Weights of a small transformer language model: 10 layers, no biases in attention or MLP.
Each number is 128 + 24 x the weight over the matrix's rms, rounded and kept within 0 to 255. Layers, rows and columns count from 0. Numbers have three digits each.

# up: layer 3 MLP up, 448x160, rms 0.0711, rows 336-382, columns 40-79
# down: layer 3 MLP down (transposed), 448x160, rms 0.0664, rows 336-382, columns 40-79
# gate: layer 3 MLP gate, 448x160, rms 0.0786, rows 337-382, columns 40-79
up336:113174132112120103131122107138181128124118140118129122130098138126161141163100106114129155119103094088155128139113154102
down336:123099121118143137158093147112114174134128099136115148137128022115098162136128139174174148142125137137126167141130106127
gate337:136136133149159082141156171152135132176164130164141195080120152135164132170134138098070132110133144174132112122147173104
up337:139143095137136075165109155129151135157123117161145184112112132122209131155141131132104132119130137136115122124178147118
down337:118129120151084107186100123111161122095110128141122099140146032122145114127123113081147145126112118100177102108123120113
gate338:135133116150092149108149105132122139136149095122094120147132144125106120147130118133095115152136165106130102100126142197
up338:142142118093123132121139147177165123135128155167130105114156137139156072126095137109135123104096067129133116139115122097
down338:162158133086114108126149116133137122124120102099112123103122255123121114158168134115119133127109095129117113100156105142
gate339:136123146125128130080118125122128127125130149158139126087155132153152149150095118169126097124092146141132121139134126150
up339:136149116158144121126124135122124116111131073146137120144128135153116117109119141113108140156152159154164128099148121150
down339:131138113143144112108115133120134117110132087146118099142119099146154115104120146079142149164133118147142133106121112160
gate340:127139153151164090072155123079106126160138124109140068155129144115150103137107078158131101096121145098162202102071130153
up340:196141106070090167158127125188175125119142114148149155108158143125099086132129147080124150141115083169125061179156127120
down340:132191100110150138063131104152147146116124077142092113083131255091131113179137101146174093108103118124195149165154133169
gate341:124138137142095108109173046078106144120078159083145117119149150129158136124156150108142112084070088165112158108086142097
up341:118120123131101106110130093121066132080111159099119099064134139140147162129143162166121198098147162111126136093101115132
down341:065123110123137117150087184178136101110133151158115140171120138149140124163093134149110155136146113072170152154166109139
gate342:103100137121103110123164162161127162108114124114121086114140143116120151127149112115115112075096126110140125125145115122
up342:127093162144130107127109132116116134162133105162154157083140136122147085095154102113140134103191142125115142155108160126
down342:086088155123132141088149132088092136149160144084162160149135196181169127110140158110138109128142184167107151167118138103
gate343:159152127169135126129108149131144139135136126186149138110102131139136097147139143114114162164117146121095134140147131123
up343:115113096145133125155120147163139106132136116137162160119112128147107142130127156123119111129104168121124130159120151148
down343:148131162132109165121156122140128113129154110135121100105127157164132154138100146113142114113145101127154094161128113093
gate344:114133110131156162099169113125135150098161131118128150082131148127124154099133153114111109130132143139111096130151135105
up344:113123133136132122110156156117118145145168089102139138101146103162106167116135144090114108127164103126110126137151143126
down344:104123109121112109140132135130119121147165112081119139131141011138107149160099141119103112134103100140106112142144147153
gate345:160132110089128122147145097125125122081140139077166135101094140139118096155139139202124168082122144157160149118116098115
up345:151137091131151134107135146101161108107109144131062116103136125156096161092127102100148094139146139074143110118108099117
down345:127150125113149139112092144095118105130093141130083135100173105103135123077134116102144111146179170125116116127115125114
gate346:121108122119098138123156106125136122158161150115159103123165139148107145135167092122109109140094117125117111151098138109
up346:123127137128133101124121122121161118109121067113100147090126125091128118157131163143143136112135107136191130131121116128
down346:187134168136148144109153175133122125151156089120133166123118224129161139130062148082162158105129102156146118131097112124
gate347:108141131137157105165117099130169147102183117137102131139135135161120124142100140109097134129184096150103106118118101103
up347:121118142087124107123116135136159115119154130119134109135124126141169162108129127104104116100176117108116116148152104122
down347:109147105101136111130129120140122106118143091101151155137132003129138171129113084096118130121084141122117095146125152137
gate348:127146128104175126118108176121124080127145162131154118105158157154130100143099136153129155159123112133134118145124108079
up348:135137125129064137088143131136143148147156064093114143167141130081160152110106128116140090159084118107116117143136180161
down348:197132123090081109128154141132119146104143142095154154121118241063140139129126138120130121136091135100140119169159162153
gate349:113156116110122122132177143141110137140122125129145105120112132128140140112131122101125157137140107133152115145132122110
up349:128161123144126128092119127125111125133118110133138098091097122075150146110151113179150118140126146125125151156122192135
down349:153102132105108130140113084115101130142153139157153111129111136154111144094116137096141117131135124140151119138149114146
gate350:115114138131134134094106124115120144145117122099131101160123144141158170128140136153101125124132141128127145117127164165
up350:115120125146110130131112116131116160138108140081112127168104127137152145123139147127137106078132152144140120100143126148
down350:115134150178099121135080166100116140146135127132145123128169023142136133132146153131141173103136145120114120099143158118
gate351:126158141141109090119145093132137126123148110147148122170112138144109143117114107125130107125157118134130150155081100115
up351:151128134130128138187131150138111123086137150130136166130129117145095079080155148131119140112139149103126126120104116109
down351:147154130118098134098122130105112159151127141110122122105126196150089117124128144141098160137143148140080162140116150141
gate352:134111104131141177103108160129127144098124135157125173160136156142095135117119102102140122164110106149115128114120104131
up352:143144144145087127161144103130143095096126173156076123098144128131154095152085114171095109149123132106126162111123157155
down352:165141145146144135140126101141109121134155135129101143117166222154140109139107106163149094132121123119110141069147128197
gate353:131143154118158142133133157171138113112106123117128158128125141172148109167095172139140150133115022132160155120155123118
up353:135109160145151064147122101105088133153124108176167124091138116170118134175155053090131111118128135120092121145075141097
down353:114134135123168095113105133096106096139111096135192114134129000152132115160089078118194156148120127112115123141066139143
gate354:105102126120131134145161119127107091122103099046106118170128136100105163093159159097155107132131200108092152114106128100
up354:103132104106153134117114147120082132110069101114058071122120138135111161141155104174147186152129121147136120139175131135
down354:142101186163134143124155149121140116124133092123122089144137171109151136147099102104084098121079172144122129122113154139
gate355:121113095137107102112160149147107134150128092138125113142139127085139127131149100209096094100104119134091163125110202151
up355:155154153118109098096137101094154117136170159137123105140112152152101069106122130106155160141140150093175077122127081116
down355:161123146106102096077140109116092111131107122138135091150112255128113102148108119143102126125166166109157118165137125070
gate356:147137113152136150146097118125122147101112172159153137125083135119094078127107152147141121134147117182127159142137111096
up356:121095115172137089129170162125096135119114142124124148140114132187124123105096136093112117155117120145125111130114107146
down356:170117162122117115111079142147095121120098082151149171095120212149112159126108168119132160090124104136127125135141127119
gate357:109155116136079130113126169157122137169124117194112116110118122126176176132140129131130079116107132119139133174170153144
up357:134120135104136111124121159184083139146093126105097143126101128095176178134106113129144134130145109115113063103168157102
down357:138132119162104122199102115110169118101162151144137165122135154094109102112165164188126156158157155143102106135128122130
gate358:129121152137078131142089094132123137095152106122153118125113136131157163131148134146125114145131148110133141139132124104
up358:125088128135100123093112113098119131136102106069119094147083137108128134106132142154158081127144143115148149107117129132
down358:058142167112106127114120145130100133148156125107134126119118136150109160139121119115091108153166148138123107164120154136
gate359:133115109087160136130105139142137120145121128138127181118143139133091170161133112156109128142103114153135144149126160143
up359:132121128122139138155086129124128109120160142153114099109147141126115094125151101171147143110145154137136140151084107112
down359:171122138153163132137106174171154121153104137148131128160109153174116127090150143145178128158109169111143149138132129123
gate360:132128157134122150087140117132120136158123132109103128117108125141131152107088104134141113136125153118106172144111179120
up360:141120125148104128109100131129133154161108099103135105103131114137114174127113154095162115147158129106101171113097130103
down360:111131134133117136111097162121129114156123138129132147130146093129148137098133137141142136097108107143100103121111083098
gate361:126141098112108113106138114114113125151144156111098121163116141140099150097157133171129134090118145114098131140143062140
up361:150155080127095161125088170104130155148163164152170143134137145109141133106142144113109084173112086119153109128124139110
down361:077110125064147113130114161157114146149152151105118143109172158136095099085114098148107121082131105141137149139135110174
gate362:145127137142161110147119188118140121116170149149128118113155122154139089112136097147132115146129136108127138149079125122
up362:117185101108089126119134138154137168132133117126111156084140131081135120143158122133131130158128145089142127147123177089
down362:118114149142141151137158130103100098131093137108133131180159121093122143157148120124115125154121100166124146118166140162
gate363:119114136123132088082191120138081145092129127096157114074147147124104211083122155102108102117123100134173144118125092182
up363:144091130152135179048157114149125161080121182128150113118147140136118116124074107126147096123069181133083149105147098096
down363:137130147062141102082134083147147124129125119123111143095144233119158131130139164114114150099084127095196160116129095087
gate364:132126118141148117134106138117152117123130152154087122134133130133113114138113109101152138136125111128162105148139098135
up364:145118124131123126121130137136146116149139122149071112148127121147139131122105129112116110107117155091120131137150129137
down364:135122134132091158101142157101122117112128106144163129121125152124137131138129117125141145108119146149127127131124145139
gate365:113127071112081104076079195145088121122173100110109134162111144126110147148142122098093127166184092139121098090164106129
up365:108168126128104104098137081110128141113115123174156098131144133143152151130111097166149092049141133151142158140133181156
down365:123137088112143084133103167142104130061140127179122080095130085103139099152120100102118156135190136126164133109150119107
gate366:139132115116135125107132157129135110131110145129098088119155114140112150147125131122120127148116139110138092125181091144
up366:130101132132133161098142152114111112154100124117137123105144124150121175135167097158099133141125199108141136145163126148
down366:112140130128148132138119119135096142151123133079118113147113073125140132127093138146111126146120092099129114112131104114
gate367:131127141109125117102160136155132128108114127122093116117160123125150127152131087139146141148143123140144129134131138135
up367:145164141122126126130124138150132130150100090130138135123131126165124167119123134113130134127100139140115142139133159135
down367:153115110129124147119152121120123105093120143134137113125144143094132089110152135129132120141156113106136126147150112128
gate368:149147097131174137113137084136120099166169138095119104143145136193096125161116152152115127177136167136112117113138073111
up368:143109111156119146093100138156109151125114167135108134148086148126113116136094090127108121133125081121114156126139133101
down368:158128078124132113159069078118132167143122137119162119134085123113092106165091133141143118129099133084104166127112137079
gate369:132155130126109134115111129134139108121115133100178145138121133099142175130144119128172133156088157135093148163103116082
up369:116107088135145139151144165141143151142131143134138111115139126154158125133124128084068085097119103144151098132186098130
down369:161094140136105156113099106114099137138104094137141151142108075082166163118140146144126158114172173124084178148106147119
gate370:144095131150110131128124086131150112178172160149173115186138160105182136189098173151094154085115155128140117134099170122
up370:137142104104175120126134124105124084110072147094085105099138122119059147112133085086142117140174130098175219125102057141
down370:099071111151147083151111091155148130177122145142103100126150166136086109107099087110122121087142103152126181162043102156
gate371:146115110148134125122141167115104120137142154155120102124141137162101149102092083113144145176089136137127101123124113117
up371:128104132097108089144100127164141096091110087131125146151139125104114062174143125150097104102185122123128088133113098131
down371:182130182141143131148081103150136085121101096141147124112107219130117093127161131094113113117138108131155122116118105131
gate372:129125152127115129144145128133137131146145119137138122156131127139139144116137137133126128117125141118130145134119120135
up372:133105121126122135149119135114117139133147157116116154138110126131146149129150106122135143150135125135113144138131126125
down372:127114125154137135113114118115123125113123115122119134120124120110132145106129096144148124132138122148112125113125139133
gate373:130125127144122132131131134136140131137138129145143160133122142140164172144123119141133145113105100113136139110129181127
up373:124136138114124152108137120117168121152130145132126163127150121175118142144087117143077130136148129118146124168115159125
down373:117120148111117135148148140139125127123153138101139144116122167114148139122139142124100129127119123126135100145128150115
gate374:146172155151168137129155092134116136128077162144121095145142134173122108173094125132123163163135088163126187088131112134
up374:143155133134131117108123126124137101163092093131106085115145122107161149151104060124160159142119081095116161104117117137
down374:149115133117129099136075151112131115146131132091153136109107000105186167119112094133137154133094110100125097118109153105
gate375:130155127134135100138100142106146092142150124167118135139156130147118092134114111139127144125133113149100094141151151146
up375:153105126147129147104154119118137121136171120134140106149134126129126167132091114150115138148095117097135159152120159103
down375:149127135144124120148119113094147126161153121131111124139144183119146124085129120139090122111114132116138093121104173096
gate376:127135127119157145137136149137103112144120133119128126130102124147100122140156114121095109140156119152141112126133170145
up376:120121118142111164116151150098117123123088118102122122099129130148095162134145123125115126103128136108120105131158106114
down376:169116134124140126131130124140102111101112108113114128137136147142099145163165098153132113121135119130106114128122100095
gate377:135178112123095133099136113158119158109146058103133143100114140071149179096133134180179074089131145094154141110136114094
up377:162115133139155092104111123171098158105109106130151184109124127117138162124128135153143096114119129145164103074179125128
down377:114102136188128123124137141157143134109157116117130117116105000120109138120111150117117126100126093137110144137139105113
gate378:131103130111145141110104117150142108112085150157114132152094145144139172126077160122124120113131115154128112120144144181
up378:129128158139161194118175143106091104130151135112125104129118131185145138118145154147119137103130120166129114135106091140
down378:137083159150171140109107160142121105121092120138110140130083095160133154157117156165150156138133104176169168107092107106
gate379:153147169088155145087166088127100128108145124109134085119130134155136118104134087162137115114111116143151212084143126139
up379:109110141143140153122116173170144146168106136165131113130113134159163168113081136133107082109110115150178131144114136169
down379:170130147141151080114138125099130143118107110099088054138184163121123132136107149153120120106158140121171178111137143140
gate380:174147123139114153172142094154139111132114166121177104108150136163147170146147105128134156106159111121143144089106147140
up380:118160112137078176125095103155110122137110109141125112112146133080137212119135143132130131115156121080119137088123179134
down380:092118134072102155117094091144133087080150084144135179115085060164136120165121146153107120191119135105092133125125142121
gate381:133157117082111155143139178115112070113125090171071105161151123089098117129092139115140121157138115139101092145141102161
up381:121107091110099098102172146092149110131133101132153114135135142104103083153154100127156125102105114131120165117097122163
down381:109155089141130166162072125124117156093111121126129100164113155127136138093105131129106145115142094139132115111161148106
gate382:139115137125097112165156106128129138118175144163119132109125127148122111125129081102131112099153101140134144105146093107
up382:145139103176129148114104112117095126118132098124124134140160131098081122150139157160135147147153123096107136109129133122
down382:129111100104126111132090120105123140115148147163133124143139176154123172134131118155136149102160109107130132142140123106